Each number is 128 + 24 x the weight over its row's rms, rounded and kept within 0 to 255. Layers, rows and columns count from 0. Numbers have three digits each. The size before them is the row's rms in percent of the matrix's.

# layer 5 MLP gate, 512x384, rms 0.129, rows 313-384, columns 0-63
102:149155170125115112147119139090143127114090136142108107167111129104140104123071097159117106111166183098112113128109104118169165129128094123121140141144117102117155121105086107107130131124155125
106:178110127140157110143173120126116142131093116125138141107138121123111175140145132095132121090109159088114143108131134136135071130128160113115129092104174108121147089087114099092121103091128160
104:147101128151109126127156140124184137105159121144108160172117142114095111126139129141123124154152145091155114157110119137128103123118090143175140148119127137131089118145098142123162103144149156
105:135106136100102131129123145107134135094162094115146137078071153083117108121138097121111148143141164071090121163165130154152084145113152149177147102141144147140142111136107146128142128091150093
104:113127112126126127113075144089140114128164138131119167144153147120114095128141142149131150134126134125171112120156125160111114144143141071140102139117136160120147117143106151135205169124107079
107:126125135140091127121169159144162147086109112094113135154120086152150090085109119128121092206149129134155116166178104087112107143100143122112069106142104132120110144157134136099116147124049128
100:146166116166101156151091132154133131104152120144162137124117134104122104163133122121134115103143138172140112134134119109144130133167128145137081112136072152132107091107132166133112163137128112
095:145140111129152183131161170143117109150105117111112127126093135092134102133144103132110127132096131107117144149126130094119146094159142079129101148125129130157182123144152172124113147129136089
102:112139112184123162114147125174166123103121113139152135118129100133105104126078131137138111152147139114143112167132156117151106134100106118172112152113146097162135089121145123102128144155129144
101:111122130151137137169118142151120132104140139091137143171066121148147121127120120125111148120138130135121092147130122112102142160112145135113130116097134120143100198163091138120131145114128105
099:105147139123132073118135135120111118136110094131145104149130128156104147100132163101115142113156086183101128117135110112167105124076128097074118102114089144127117123113118125121115144127162085
095:151079143123162174132143116144113135149131101161160146105159138138125141121144174123163144152148126156134119160144129110093137170170065157105098088088157126105083167095168100145139121137133117
104:108102135105106129141110115143123087120166146148135104123102138128161139146111162132100103136118115159173123121126142127120133096141081169108102131136145127165108116124052141099169132141142093
106:113153122156139119095133131136136112167162151104154153130094126123126133096134132091120121128098158123099152154131126142108162122120147126134115122147137169140100160129083146153132116092129169
098:133121141122103096113095105123152135135168121126136120183088127149177121138119163125104147128133114117142137161135148121138117186157082129106088130159150145142197144117162090115111103166145158
103:136134143152120117138091090112157136129091178158129144098129135142088143131147113169152126121106139108126108143124084135140115129113112127110133164123113065166158122136142128136157080121124136
092:153127079134092109131164152114125158147090098110124104159106140120091110122139095142130147108178169129100122140085088099098143162140142133120100107128141134124130120154160077119144089171105135
092:126143109109119104129118176185129153140136166107127139108086088165110050108128132142130161153115157130124117117110147061105122168166128096144151077132118119154093131183110098150126110140128159
097:095155126088159113142105187153121150112113148145119118153101134142139124144191120074133136104098158119138141112122176129136106133117124112156093137103151183140103172195128135126146127148147141
101:153158139121093122130115151091105106112158144153117125108143164095121147144151083165126144162136141157100130130130123076172200138102147082121111131106162139092127128152104089098155159113130150
097:185125136139119113120139145123104122128120128122145113105143108093116133134130126090109111118097164079133146139141118106142110140129156169117115122087169095087135162103128141117098126112165117
099:138136155143112115127108135116134118140084128111091155158160063114115099120108132131152073125128099136153123166113105134117120185141105092163153146178088118137088098141141128169094115155116134
100:074107089171113122116147183134117151152155074161169133115112098111136158117141122112110137188043120138128131150163148089114145140130178116131148113122118134096112140164123130082168118149126063
097:152127150133134133135134085117112146095139119103148085172112104126117122161117155134123095115092163105122165130098168157145107151129129083166154116150110107097099147156117174112126089131183127
099:102120129140188173107146081117129140152129152157116128084136091108189107124100108130102105097109153129099166127122151146107122132142061112110152102061130133130158152104117146157113137122154161
095:117166144170107175096136129117090135139132098122110096132050141153119113122148147135138130139151116120074130112141104125128102163166151076139150102108132124133133112122149172103129104142112146
106:122084149142104150141147125096133120110108097136118140145092141118118116135128095171095108154154162140131091104105137196142135130110140108127116119148083114169130142130147143131088122147109089
092:112097130129129060090104131124127130084061121098139098109121091130179090084126131102106103146108127160109102151103151141063113143122085081101139106100105129152113119127160130160164142124111111
103:142151096142104191104128127143130121098135166114159130092076114119149093135157111120081153160144080146168124129105152162144110138156141128128171142105149129093110121074185105123131120132143128
102:122134134137138131157132122125136168110075126150115102151133123170099110100154147142111106142148120126175134133142144101133104111085112115113100107150116145095174139150108125082149162108124137
097:101142121117083081105070096137086134119137146125133168138124120092133144133168126130131128126120119119175119128168149123108122121164134144138069120116153103161137151136133144111122144161127149
100:093152134136136116171149164131096094106110100129128097095164112147162105131117130127078121129111091159102118132132098164126128137162131121167153109119131145151111131115068157146149151156117119
097:157114118129148126122142112157133129139136147144101165157097202143108156110098093136171112135122107094141083116096124149126119107133132104107153089088126139096133131155090147118161146094137091
092:123134117127085161122180123144112106157109146177148077154135090117060121118142091086121122151100169091140112134122131114135111133117096101117092140124131101081135152125134137119148126154164163
106:162137101151132120160147165145135122113115115129131169084040107112140134153105116094152092156130160176130127127108144106133116128123129150110136124159142146143108148131110145096096164118121152
098:150128115114118119164117109114105087125106133140178093099112098157165153143128072147141134139162107136152112108148116143155094154106106152135134146155150140085124125089107118141129114151151124
092:127104090086132111111146122098077118124160101140156161172123153134107118097132072124147137140119105153118128138170107097080156097150128119113092150123110145130139136143115106168131161157132120
106:146113118144130114132145094093133100101100122092180126127129137130125178113080123121108109127114154111138125114112128126137166123087121104083100089095125149133141056142106111106151149080099124
094:120096127100117124134117153166131139147155097158086125124103121180120130122176150148146110137114114171126157115109156110144149106121151156150149134184138129158168125133083080140103111150129142
091:128113105116099119176135146159120092124112085101158129126098120154125136113113113149121140141155159131122139164150123133124169155105135133152141162105094121123161081121080138125120174109170120
102:080135109166140115173131119122120144108147104122102153096113138090144087110127100114104129157131154122123138109124117163190174139119152118135107120096142090115142141102144132149137126115120113
099:160126128167148100138129134162146126163120142143099109124142082121119102111138108153090107111149126135090133107166145152121119136122141111175090094080155130106099090169166108168148078153098162
096:166139117118126119142133167088124134141088120106181176126146130161105077136111104081079114163120127094143147108144120135074121137143126131107130136100100080091160113163130158082128106100176118
095:115100199147142096145174129123154166119157118100109164102115121105139159131114135124100128140142156158110150097099089117132140131118142106170159114104137174120159154131111138097121157149111120
104:185054102148145156126155141094129138141104133138115152159139104136118124129169137097104124156164196154120104130095115079150133122119132137140114091106149116100140125135119156087104119103121171
091:095120084127058069147159177119128126120122167117102103125157126147142155119170142103131139143110153054154129112150095117164135149126128097136091084150149091104140140167158089155105148125155153
105:102103149146159134140135162154156152143119099112136120144133125163074123103152142135109132129103095136116145105149185132124140122123117122114143104112165125102134091111109108138094158127124141
096:083151142086137113139087136108135154127151087120108132136094105129117098167123145088139161102124124159108123117120154139140133100135142082138148126137174105159086125113116147142153123124161144
107:183090122108105124148125143106112139117141141119142125119151124120109150112129147148139162104138134153138168125181152133140164153107151098137152138122134119124115080111085104131099170127123081
096:142121100103124116119191131099111135111164160122162151116122122155120128122128162113075099143080123120126070132152111099091127127078094147110145139139161141146074156175143153147148124095109150
102:130156145157122067128174146129106121112131110151146152149169145126131153130100128107114137126157136164137164137130128148104108148122113133157118137110137138123157144122118116126103152207127098
105:085122114141114112185117132157112116134141153149148098113161122132155114148149109107137129136124113141138141137163103116175185106182126099118141115154143092108128061124123126103116124126128129
100:117128148117151110139157140110142143133140123113149134139146117174110152110136122148165126112102148131157100073127108136140176144113158146118142115099130120096175122101097129146132124109118140
107:145107090138118101129096113121150128126104140120126128065136137164147141130139139136135173097098150128110146140131096140106095138147169147113102161086120123162121122114101137089155114125125103
096:135121090098086138103147126141128123134127149111116097089155139101109132152125116114153119142075163094138085124121081179158125095131148130098131099103131122106119117120125065141131145123133206
101:116119100148149123152127127135169153125085133109106126150127132153155160114198124126137108093130134106087154126094180120146109118108137149124097134141123099105108130160135114109147129109123130
097:134097101177113106176135131119124086168122120131142130119140133120092143132114098152166093123101140143101178152153119114152081143154120136117168138142158118129131150142108121109141125104152130
099:095123157123145162165141085159134167125125117122141069077111110129114088142157131153127125126114107102110142095128134078106137113192125110127108139137122155107092132145114108132112106130126148
104:154146109118123161134103154131119120110105165100107155139135112122118116095170115127112102130097102139131111138115145174136110103169117066132160107089149124139139080142076135153168125141070156
098:134149131157133137133145129120057149125140125102191150127142070137121137107159095143143157153113113117145135137173117150135195086128153092151096118149099150152151130164129084133124079117085136
097:111125067106087118140155157106158131151095120099149096130114136112088147135108113099117119117111122140100142087118083129104161134089097109091156126146160131081106150136184150094132133123197118
099:091141123117125091115118120190128141125119098115118158105160090120101126163098148154129152153117108097142119143129119127157152136116162102154131144137122164125182122089125171135155107156153132
096:090146147127127135111114127181145105094142053123130076104118135136062116162105143140087166143121147151142152118114112182155128119138163127102119116116144131164129153123130100123104151096122112
094:152086109094103130132093136105169140110150131146087120129119154154100169173130126099130147122150157123123145078109188083094137136096136093124123126117106129124104118131107175121117112159101156
097:112086116127115155144135124152136155122128131064127134142134145094151158100140135124115126137100122110127157096108099112162161151104125098178160089101142161084107152102105113121127131162109095
107:127076120117144119146133181131120122159117088123116122140141116177120164145090129107102120148141135130120127132136095133097125109119127086129135094126169136149122153162161115154149106107097110
093:140147123109103131104123110145137125073079132114111124117112123162136116101094087111163114107152116102111158104123119131087169097126102156111142152134155149108174142071111161115131076156141129
097:152103105140173165094117154114124147119135118148110094108160121153055086154144086087079082085129132157165123129127150139131107095131084113131092114115089147095129113113117143164106113140144199
105:153093129153135161191071138158117098091130096139151161095152103113134143110111121110137137124103136138143141120131149106123168108106141109106110145121112126135133141122098128119126139135126127
105:155129133111146121110145162145141088099122094118121102155153161101140107118151120146132110135109123158159147114123165107119133131139130109127116120111152100139118166156100090115139152127170103
093:165165092161136078131112164133117088107157113150114090122117117098073162150157129156141122137123099155085184102116170091130110137125138121148123132123097170122157113123120102163107078115149116
102:156098101170109117113146130110123114115137120130139138143103113118142129083115128160108085139109151126152140128168146114088133171116131150163090150129146169130126127101144126127159141091097119
# layer 5 MLP up, 512x384, rms 0.134, rows 313-383, columns 0-63
105:132139153152168130140130117119128111129128134132150160165173130125122155092155125124106148177097092124091134220137209140155139129123144154112149117159124154146111127104094149148109159141093112
103:117077169096154143147118138128167159100128127170155158126105139121098125150149091159136131083143101105137141151095134089189151108101117123125118130176100168135107116145124126109159149138132159
105:159105149093152093106157081134096132133123093123160067120149162116169134130136116119122151091134114158122145112165138119145140126174123149130139125108180157153108142109091135109145117117151133
102:077160137122097124164123121164124107160127078095131114129100120107126076127097107138123164136129117118186117141167116124146148160118145139178121128107146096124141099114132162123162126107080148
101:148135157118125160135129137150127116141137119121128124114080169128091167067108101094163130113109103103100127132118138182136138106146101142126149087105104144129145122095125124120112130159126131
102:138165175141102173118126179124146112090108101132132071137140116142098166130134149056144164111105142112124137136135106134136069139097127143157119087136141119143134089117144140146123146124121173
102:138119154132094140136117127096139041126139111129148113136130124156111123107136126110118155119115074166165128132158114090124113130138109095140135168129111128113154112097101142087159153089150151
096:126136120135112125157130122131101094137104124105115150120130139129148148131114107155141123124129102158126113100103092129144136082111144195143104125119130133152139113163113132097118115104143089
104:123104083134123137118138090128107083149126138122137130135146123097135136084139130146153145106124127117123127140160129127117141147122173132151170115158115133123109120108109150166135140148125088
101:074088150161148073083163128132083140131132137108136173129128149112132090134150187124164101146127156124140084120118137158136164125145113142079182119121133155110094121118065112121070103120102130
099:097157166109143126140125112082184109129085082158104115145139117158135130133087150140150132128142108164118110123127112154160083144100108120126160118119140126143137112087177137125115109166149116
100:116129108083139140141155114157069157139137110157149125121107152106122114104138096174158125148121133116153145121168137115142167079142098096109094112129136079136115150105201112162147132122145138
103:153139122132114107113115137144157124127123156098082121158125169152129153094098114097129111116134130148161116136110103137105109096135134133127090120167137137156136126137143145154142130146166144
100:103155128142097134118144086148173128155117170118159144096131118114125137161134159094119082155146167185145165120101133134145094130145110106103118123160140161150110135171101155120119117109089140
101:149093118128113126136141130118113132094127167116142153094152149116144136120117116097111108125153125072106092086166102123094132156138107127095096160106111140137116193117128153102148130119121114
106:165123128136096084140148135100142132130152171156128137119139116178103160154130110124149104126134114152093107119149111111145112101157163103127124127151145107157089119112141118144101135121112093
091:113155119122178074110110120124151108104157174106132184099105125065164166138106131123130106144086110127091117109137123122187126107117131110104150125122087160084158119099133173102128117101136119
092:170174130144120140133135107101172114092128124133113165151120156168102119116100142114161108118110100118105089138170140140134129104111125132153106153123152134145086102163123135095119162126091087
092:136148114085148181124116122097126079139127124147111156154127145152141151124160159119131161123144183090127146126105156108043087139186111156129109117092137106162092139129096115104163137113110088
098:148106083088095128180164155115137134124130098091137145151129082123139128117123132112120159143116102161089104111142144109162122152104130082102168119145125129080089141108133104148080161144108145
105:069125157114099107115121107127102115133126111106112087139138147127171127119165149110146163127093111170113076148137162134139156141133119154103138109136088158164123154130130119151133118185156141
093:148123119116113140116109176167127110119152140175079126155133134133124098105149140098135107118151154154126131109117161111112116126116107162170160107174138121075105112126139108136143173133138133
100:134150135109159151100130097097158078151118158100110097135103165123139083115157119099165152162138104148187156130156129083133098068143119125128134067134101149127099156148113126148123122171129171
100:106159153118110117141126140137151176166114145128130131116143077156182107132123121131122150162118131077138114097151161114138118118145156124151154135135129147128166103109128133126105124151166134
102:121120097125141129103145111140138143142138129130130135137159068102142136144151140087122127093140109129119139152103169137137088167113143099104112126128098140113128132183161116162117136094166128
101:101099132131147151153111139159119137129159154119113128135136123112136138153121141116149124172086136121142134095116143092139140127123137154112096119186127119144157119119140117116117129149142109
102:113087084133154165087138123160161148156151104088094118106091165119096118133125153138125135144123121112131151127158121108070126145143177164144103096142161128115149129106194129100131107120124127
092:094095171111093098138081138126099129143093184158128129105121116098166085093126133121165145099170120120158132159106138121127125124148146120120135151189118115109129113136174112143157156113144165
102:148142116104131141174110157174078105108122152097186082131148104127121131110178122115129121132130133100111125157120132114125100124148146105148110130139166162078106106130096143132156118140129146
101:113082110116103138139148128123147102106140089116108133116137133149159156122100131128097125096110072094107085104126139152104161137104109149138056103093178105111175178118173124129136117125117105
094:093137150105111149131118187156094143145135089132105105129163135155090148142131168155129119079119127135145151134129128132136135117110129110132129155098138123114145121118117138122097127138148130
103:137121120118132087144092166086075133140145125117086117131086134153155154158127091146108175123101119120139131152131105110160122124128124151081138124071081134102129108118104124152136095117137166
096:114122096123077127146153131112106138106100108106102142111144148163088097096113133141093129104174088163164155109123084161154132043112130122110083112126145159163142089108155143104134138100118171
096:151125162114174096096112119143121160118167116129117127159128064128115104166144139105145139123146095127080126127188152120121127158165130122121117126113124107130120130104136131137126153137152095
112:149146148157142079113149115119157073143154185135134124162111102119126156092114146139097112128126092127105114114088128135103150173109124131130132159127134118115116158150106114147153132143104148
096:118131157145155132163116099121123103133117136179123069096109107162123164156167163109174146141149108106114139110150100100146125085134092118143099159098125178129134151129117121109079130137155110
090:119112120078154126138083120115144118130089138105106134120153100140077091157154077128059109117143158129118132137157117090133154105153113146121137114132151127121122121154113138124101122081137131
102:071192120114121128146147134118142176149101105136146137115084102116143105103140135155113150156129103104100118130125150184084097102132145160100182157138109117111114160136138134140138106158118085
095:119168143109137096140110155115170123114126118171101126121147133162146083112144110160150143144088134127090115135137103098126134115148116133152123155098153111099130120116144178132144139143128130
094:157139147127138170142187122137141136139123115083160114133104135146113146108137095143103072118138160135128136148128126147135141146123135158121137102101123143122122144141166170139156146136146153
106:118094094143101141089122115133155127155125153123121138115174170085145135146129115129105177087105120176107128112112091139118091132169177126117110139169157121142115127132124115126176122125129147
099:142100137163130107118161109124124133162062119094112120109149105181130154118107135171119128137097110160085146118113117108114148104149098112108160123147103130130168126120115166145108150132147099
103:088160128127118120125112111095171193123123133100141112100118146092139112115117139157085126155135096148125119139155154144112132080154122166154106139103094183148088120111121141117110053125140189
102:129138087096075164095110118146122145122126139106127124149131170147119106100084132184151123078142135151136141137140101102145090161137144134102135088126115127144137088150110124093139149106137126
103:115152089056113104105129147124139133110139111131175094134111146104167084125133124130112128121112101064139123136120145149140125138119056154134165161141152140157132133107154093135129133161157148
085:139151141105136149105093125154147115127117118154172129131104131100111128132078089146117133092099066159086110115123142160174145138145120144147119127142102142135100146139098162110137123133136138
103:110141121140126104136129102083100130144136087129113158142149141115118159181116099113142122119144128150149116125118131141107129108123114169120123115126111109148123153129126106180135119125125138
096:120109167123083131108130149148137122130099177133198145111152148113126163124135156155072110137110117133101111121122125108130106117102135118122166086129155099120125143131131083100134129123107121
112:104116123137083109131145135127095153159157128118087101137127084127101137147128114119144086125096128138151105142107115143123163141109139152123109163162103088156122129116142093128079154115123116
086:103172151104084103159134135129103145132120089168104122114131088116133158104108116154141085149095124101111144132159163153178124119111116129136145152107095119160099150129173124093162124156114098
101:121133103103140156093129126147140133091105124158140153101158118089128128130133112106121124117150127125084143127094113105170129128077070147136115157116100122132168107164159141119155133139095148
102:148168142129153133089103095112136132097119137171116155104117121105105105166124135096122126107093129088117129126101155114151078093149121111141113127107160133134136123134131140137201147107165142
102:126127122103090101137108163145142100177148065109143113137102157118111120118125131121121087132095086169127147111106130096131100129103141133139126105138093169171162131166128078106125141097104117
101:158158104134106128131106141125132116105107096125138127064118163121132107138138177142146167150132152123173099099130122067154135155116130102115089109127154129123136147146138071116156134113128136
106:107154133141141138170121105141167151106134092154136137123092101141113125104147176157089125135165149106165158120107120100107133148159094121140162138121146139155133090097114141117123110130122120
102:089090113142131126156118121144104140122082114147122157115095157114111166133135133117136061130075154122115118116092150121158100113139114166108127141104131166155105100132124114113114124095121124
095:116113107107111169098167133117172109154131129116127147103120134136088106121172145157135136163123126142187144104102108140135109144094114157118143126095142133131104148153159083138095125079068152
092:109131128151106164111117125126111114142165123095144130119122118116115119140107138140160153096115110118130121123180116141089083111195137153120141095125104127173133140128121132120153148117135092
101:127124129128121114124126140141125144128114101078114121097112099157135104112150116102114089133110152096139102098186103095158134156127058129128129116123148081167099156137166092190107159161145116
100:125163141115104129095134139130092186102128112138122112146122132088116166145153121125121117123139139132138150123131094182130116144109119129174165117138112101128124099134145114108146133141083076
097:137096097110157088130103154143114114139138104135147152119115147126143146137142129158152179100151166106132106103165147164096174131100152133117152112152156126123148140124170127117129128111092112
103:147174123132095164123153129131126112114149104125100077131138129155104127146166134144185120121122118099123129134091114112066094151133152103168128114102070085137146084134095150130170150114108161
096:134093127111083150089063179115136121096115088153140138177108163131104088136145153133122136103128137110095080134128121151120093144099128111115151157125127123139076127138159140090131148138127141
101:091161089151154100172128140118136165098115128147155131096126089199124136144154108145149177123143138091146151156110122138101126092106174101143143117140131150137161125134152157118079137112143139
101:161118123077130133171086150160161116134122133127098125122127121128140129126135137111122123139096083130158100093143150106109134149174116126085125142142120121158143166118123091127081134116136108
108:156121141128169126101165133133120132156150126136153124180111159143147097136091108143118136132152144126110128137126151124100113112128136126093120095160152118126132077144127155093118141125113116
093:152174157120126145094170111128126107119120125159167103128116095167137127095132114163144097124140159118085121087145122134142147144120120120100132125146134095095154131093138153141150114163144158
098:140113073115113099143181138071104149119143112095167161146163130130120162162136128131150153118074125127111167160140145080145112109135082113126106112116114099140181166121144191097106142097143133
102:156127133128107123086111154133169110129115094069157123091139133131142169160106131084141111100085095071151121120160084146132147124168091115105122134118152143140132143124123100135149133093164094
099:170131172148164114103138170126147103094123153117135117131119137093134095122174094121137077136135177130143126160082125131128160139123107137133140112131151161148131156120133145166118166103120137
097:129128139126106115077135099110144115140171117132127164136120113125184136144145157108128179140138133146110135127105101117124141145123103133109104139155132116127101086150148132142135143098124135
# layer 5 MLP down (transposed), 512x384, rms 0.124, rows 313-383, columns 0-63
110:129137129092145134113146154118064170118126147161131140155119118138117096138126134157116088119083114113122104157147150118135111158138120142132101132132137122149145129130115152128124122113129101
099:122105143136122120081139106123165159118172127168132123100135091100112146138094149088123119145086119139097160117118094152125164149090125137124116139155164149105141076128109129078108113106158088
104:168143086158136071159167165127114099091098145165077104115114157156149117106111149130107144119130128142095117110139135133083151145162166132150108113109166143091134157116116152138121125135132107
105:131132128131145160130101115146114131142124116117183116079105141113130159121098133110104188100144190142199119158120156122122153131136098168130139156140121130124123119178108107142125157147111119
097:131161192130136094111106097091133120093146136092134142099098127139115097120131119120141144133133148140094140099133117100106110181136129105130125125142153155115141090144083110107136154171132109
106:093139126095121105134115175136140151126080135133126085147086143131182148174128124116122080174071149142127123136173112166172078170132162154153103149140129142118115093108123108083119112136133143
099:147106126150148137097148148160142102143170118094157132107133132096136134122120168152138159127156118141123137110151124169141081175114163102110132073132127107130159120141102131099082099104165129
095:112126136120171142157131142124118149103092078153134151153145133122140106143162125130139153084099097122108165133153137154128132109101128150095144160167075134114146080122083137077144134164098130
096:100138091158116151131093107122108153113128133151145105132085163116115066087069187113138149150109119132161130076140134142157092132113127106116077136136121107142086097086094120131103106112161124
099:129134103142115124161145105134109091102159094131082156144100087143130097104173131145140094119155134138125141131091150114121118099101131097139164120137109082140112141146119148150124093147131157
107:152158133112172115108145189121165084153125086172156116122116115099110091105122129108116142133114131183141120163132158157125106150097103101093182133162112100153079109109085126130115112132097145
106:174112082117149152159164134086120144149158156155185135113099156096100171129132120162150156143123114159191162144152131121172159165140152121129090119119161111130125177118214175146150122148132134
108:114126076121155119160107151115115141117113156118140101141137113129114118148107166118148117105162053130171132145116152141110103161092107134109109148108117121149145111148135096167147112159138101
102:104096147146102126151105092102121101149130139158101115146146103183143119122133168113108170128128138104118099123115116070121120131126141110147121078132122147100087131153108115148127119084136149
103:154118128145186143143142126119116119133164122124133130090143135133118119154107128168107162161108099125125124114141135138109122110161101116117095157128097151143118169137188138114167111116097137
104:116116130121117138137159147161163131111117155125111115132086123078129136089122130159130126144097123126119107139137109100199162115086153150164132168121119143105165120167110157112100123122098151
099:144113126122124118132129112091163117077113167136147138177115138109133117124110186142089125149120128074105131124145122084132146140154117157091117118144168120158112121154099142149142124148113142
098:115148124170135120120163141088180141130138135165104150105152140125116131102079101147103130129142109107156135101144113086146139115099150156138131137133117169113129126144120133125135103160175134
096:154134130097166117139119100107112135097138150161118129132108101160097183103088110082123202124136134114128165118092186127112100119170155143130146072116088118109109158126129106150145108126132136
099:162134136127128154140143110124122139117098069149103094136154153084153094127137086136069126157139154156120119107096119124132171129114133097113086130145176109135138112129102114123109063153132118
102:124108094128142113119114155123138129128117131117106150127103095096124148168088101127146166138144098101138129147125147170131171155134094120140158167148125170162080130117149126108112118179155143
100:170135098088100169140155114159145099139116154170089123130100130108131100129135148104114110097117113109119140181093178144108086169119133125119163117166146146130123118118145108126132113137109125
104:109152120118142130163115130147146134126148168084114166145141158129124050168128130137147130103153120127099106089118130162113132100183065162102104140104128138102125094146139125146135116095135126
100:109145111180095160158178159096137136129165140175085148116150105106130104088134094092124110086090137100089077075098138124106138112121110131100127126123109160116113126154108134121115101092159106
098:151112147122181108081133122090200164135129074133120132128153122133131121110110128086147140132189175135129132171138128163154178158134099157127121170110133121157121138143125169086141136099150093
095:141110120116125117120114073098181143139127114104112115139137142131158140092082155138106124114148129117081179128087103112136127136052113122123115136162107147167120102113097097114108142096141154
102:112139117096136153122131137106130140091110117150115092152107150094130114130123127101140126119123138159126116136112143106097117110097119153095130113153130137139074100128161145107118150099122150
095:142125150069111105160098107183154094133143200090110071145115129131142099134115117080095125132132121132107153093102133110118172118120161145131122119129111169115116090132112100130131130116115145
101:101106123146114130120137160106080146153099137145133154134109081125107107126144124111149122123172115094147084130137153089076113152117151097135104088138122181130132144126080145089119119114134135
098:109187116140118126123151173144145107133138114116134114116154141151087106115121133176130144124106156174116125136121141138129120135078107137161120102102122130175104134204133130141089126101136158
098:086187093138159142099107157164137109161163133116115097106111078117123087097111102169139121076107139160114124113150148116097146120143103118150180139152138129156107087149127118147113129141157092
105:179129145129136135109140138179075153149109162166130138119095120094109136122140090104112120147168140119082109124132122131188133131156109139126094134120134125140101144167136125102165152120141159
097:128154169111144148145195107174113157107116163134158128198090161126105148101129090121117175136139117149179177114104158130119132107167146132114118130160134139125107143148131123113133096133132151
099:114146109092162140143136177122160111091140116123140132116089154107139130144108120150113109093089128123148112110130175111116106140102158137114139169147130132109164144108161138086104126099136126
108:090089134147105076155168142137190107125174149098097091088120125120145128127119150078124119132142110091170155152117118125119164109113164136153115139143139143087124134114140098128141152143104147
098:151113142162156090111115137108090159118137131135138116110154111135144130124156127106171097169119083144109134146142120109099166151157114134114099096136133104119100169116152092116136116126151132
094:140130153162114114138136131157144095089112115135142125095167119119096100090094145126134113138120141138121131133099136131145121112097115147137095135122109161103106146143124135128133093088156147
096:121141142154105143179126140125139080143104176134165136144149095136148165152127119132125156095147121077157163140156133120090180148147119088085123161125089099139128105122106121164131115160102068
099:096128109113157110124109151109144171139122112148110156107126111119105121100088136130141129172131168130091125151127157121098129092144141120078124122140147097142159092108143168127095114118151139
088:106095099145135147138088118152164112110163148157109118143132125139138148149140151124150178114141065157088166121123100132134110129100132179103127115104115139111142090106136127134097064154131146
099:133100140085101118153167150143095199105101127116122115143103104075126101140133103119144096147100181138082133157116186143131111128158121143118151147097108150162105115136126106101175158127126133
102:154141120119120080156173153079113126135136087148118097125127201119168128118103153134126111112099147139154150142102106153139106189132176158140131106155114112148118128105127133160147088105152091
105:091129106105127093142150124121174150153164130127124128161129119115139099151131156155127126161152076110113123171131146137153135107110160154132093137105125173118111140103119086116081180148107154
102:152130097095120159136177136160085137108115119124116134147143120182104101160146142112147073110129098146125114139142137145116132157113100147148092145098166123161134109128065119186137144127143154
105:098123155126137146088127143127109059126173152131135132115117146095136120105112131118052139124122109132117134082088094122101135141146112137104105134124130122126140103142141143127082167140125157
084:121113119139102131143135120119138082090175146125146112112155072178112101122171128105108115144110171116138147163203143127154156110143104099143108107137090161140131128100141110104092126124130135
103:135140150096094123167107112115111125120175140058108126121151152124123129151085116124172106153176157185125137149072112139161083126131079139154104127122115140123161106155149125166147152119107136
099:164114137105160130104119151126139088142184138180150138167170123149117141119146122127109147166109116087133126119144154112131155107133106166117148158133153134118146113133126105138137158114102151
099:113140151156121083121126137123146127115105137107185143120116155078080170126119143099127110121103142151150145149127164100127118119076133128130107095116107132184135117097134149112119088130117142
092:138128136092148079132161115118159138100146138155133149135145114126118084126113111057118068159111157137130145138182118163138123107090097105154114098117120147141116146098096105102113073135136125
099:092133123089109145098087112127147138111091110121093117145158108122150155117125166135140134126119188119139109131139138128097144103144100108120138143140124110159083148122129107076106138135097147
105:072126128091127115135108146155115080095170110128156149140162126109112094170129110096102175129162118129156142129112153136169175114138122180156098151094139125137117166122114142110165106100141141
104:120163153126117123124130165142105104101127125106109126146090105073128150109145145121114094095153115118130125102100080089124144123126113123122147167099108101062086086120112154134152166100121167
102:147116189100118098126141115162089145104134139146090094151170092103154104111164114130113111114088135168146161182117122114159137143148173121112137101109139113134152141122139089131121125177158149
095:133125132153121119136166110113146128146104100121116141121133124091116152118108133120100173118149127172125151154132147104111136127120139099155124130085161124133129099098116143084101159145105118
097:123163115135130148150114143126112141076113118117130109129149109091117126121160112129168123162096122190118087131136121137081166144142139084138115146147128140130110116112125130130150128120158136
094:134108106098089162128104103116110134155177118144085100115108110087116125151087159130156164086116118149153087075106166140141147126104127126121089092141127136134120154107160149126123098124100113
095:142128162107138141145163074112130133091114162130106106145120114130142162145129154150111145122117145164112100120108141114137168104140157113142148162138109142206096133122173136149066141130130127
096:159085096140137123141158114131088149127085131106118098151124155154122146119066138160098119132170087145114124138142143158127124148129176121134092111086130132083100152136146100132100121091102132
104:093130120162117143143127132107148128134165157146152161112141145108124136093079130134103167124100099136162174112105118109098163144134121095085142168122118105172092153135104113103132109101143108
105:085080158118114149093110059133095124158117144135116104137153152105150201097165111137153141135096103138089108096125100118101164124118108134142164143136152105125127152174133115095107173119114139
100:113131094162146118154129177128137182170130112139172136128145120146109095119114104112099152101131140103121062109177158142123134120130112119111157137133144129141078110097144138143124136079147122
092:114084137127129160125119125130111165121095095181094144133146115127099174088100132133119145177142128139148114113130085154162113105179119148101106140124134105119134134151134158128102166083104040
104:114151101146136162135098154113115166115092127117144092150115124143129096085140124121125121126146114106091149119115155137117139111152127120155159117132149113102078129104131173125159107093098166
101:143144126136117100135085147118113111130174149120102149110104160138100078107147097091131112125124093134147130090110158098093131141128110138100101155163142139112121091124079116140095127134134139
105:137137149135142122110143135095109131132133125155148115136104098113107116145118113138115102104087144139123081130106122154070104102094150133126107162149107160120108080126175137108100104131102129
099:122140124127138111104116141115123144107136110126085142125134151123145163096135118110124117121152138141125149115177130124085145138135113127138142143134147130102160148143119158112138136137124148
098:149130091115117091155136152119111134137147143096123176137147135123138177157119129102131104153130170133116154168123150119134073122142145160128111126135113101128124136112128167093116164110110151
104:116118104140115105143113110107130130096168122079136102145100149158157126134183114113133139119146072119131145116091090110137126132147144090169122094124105093138107124127151117148094118070166107
098:166138142115148162119148118119145168114120122123149125104140160116137144121128109138093097136178102113124160131098145164126154109124118125122165162173168159182092124116146171138147129156095126
106:133138125102106157165131096087133127145189131124113131129157137135142134130079126148155152106143178142144071116110140105146152130104135150121149115111129144161100094153100141122102106122110111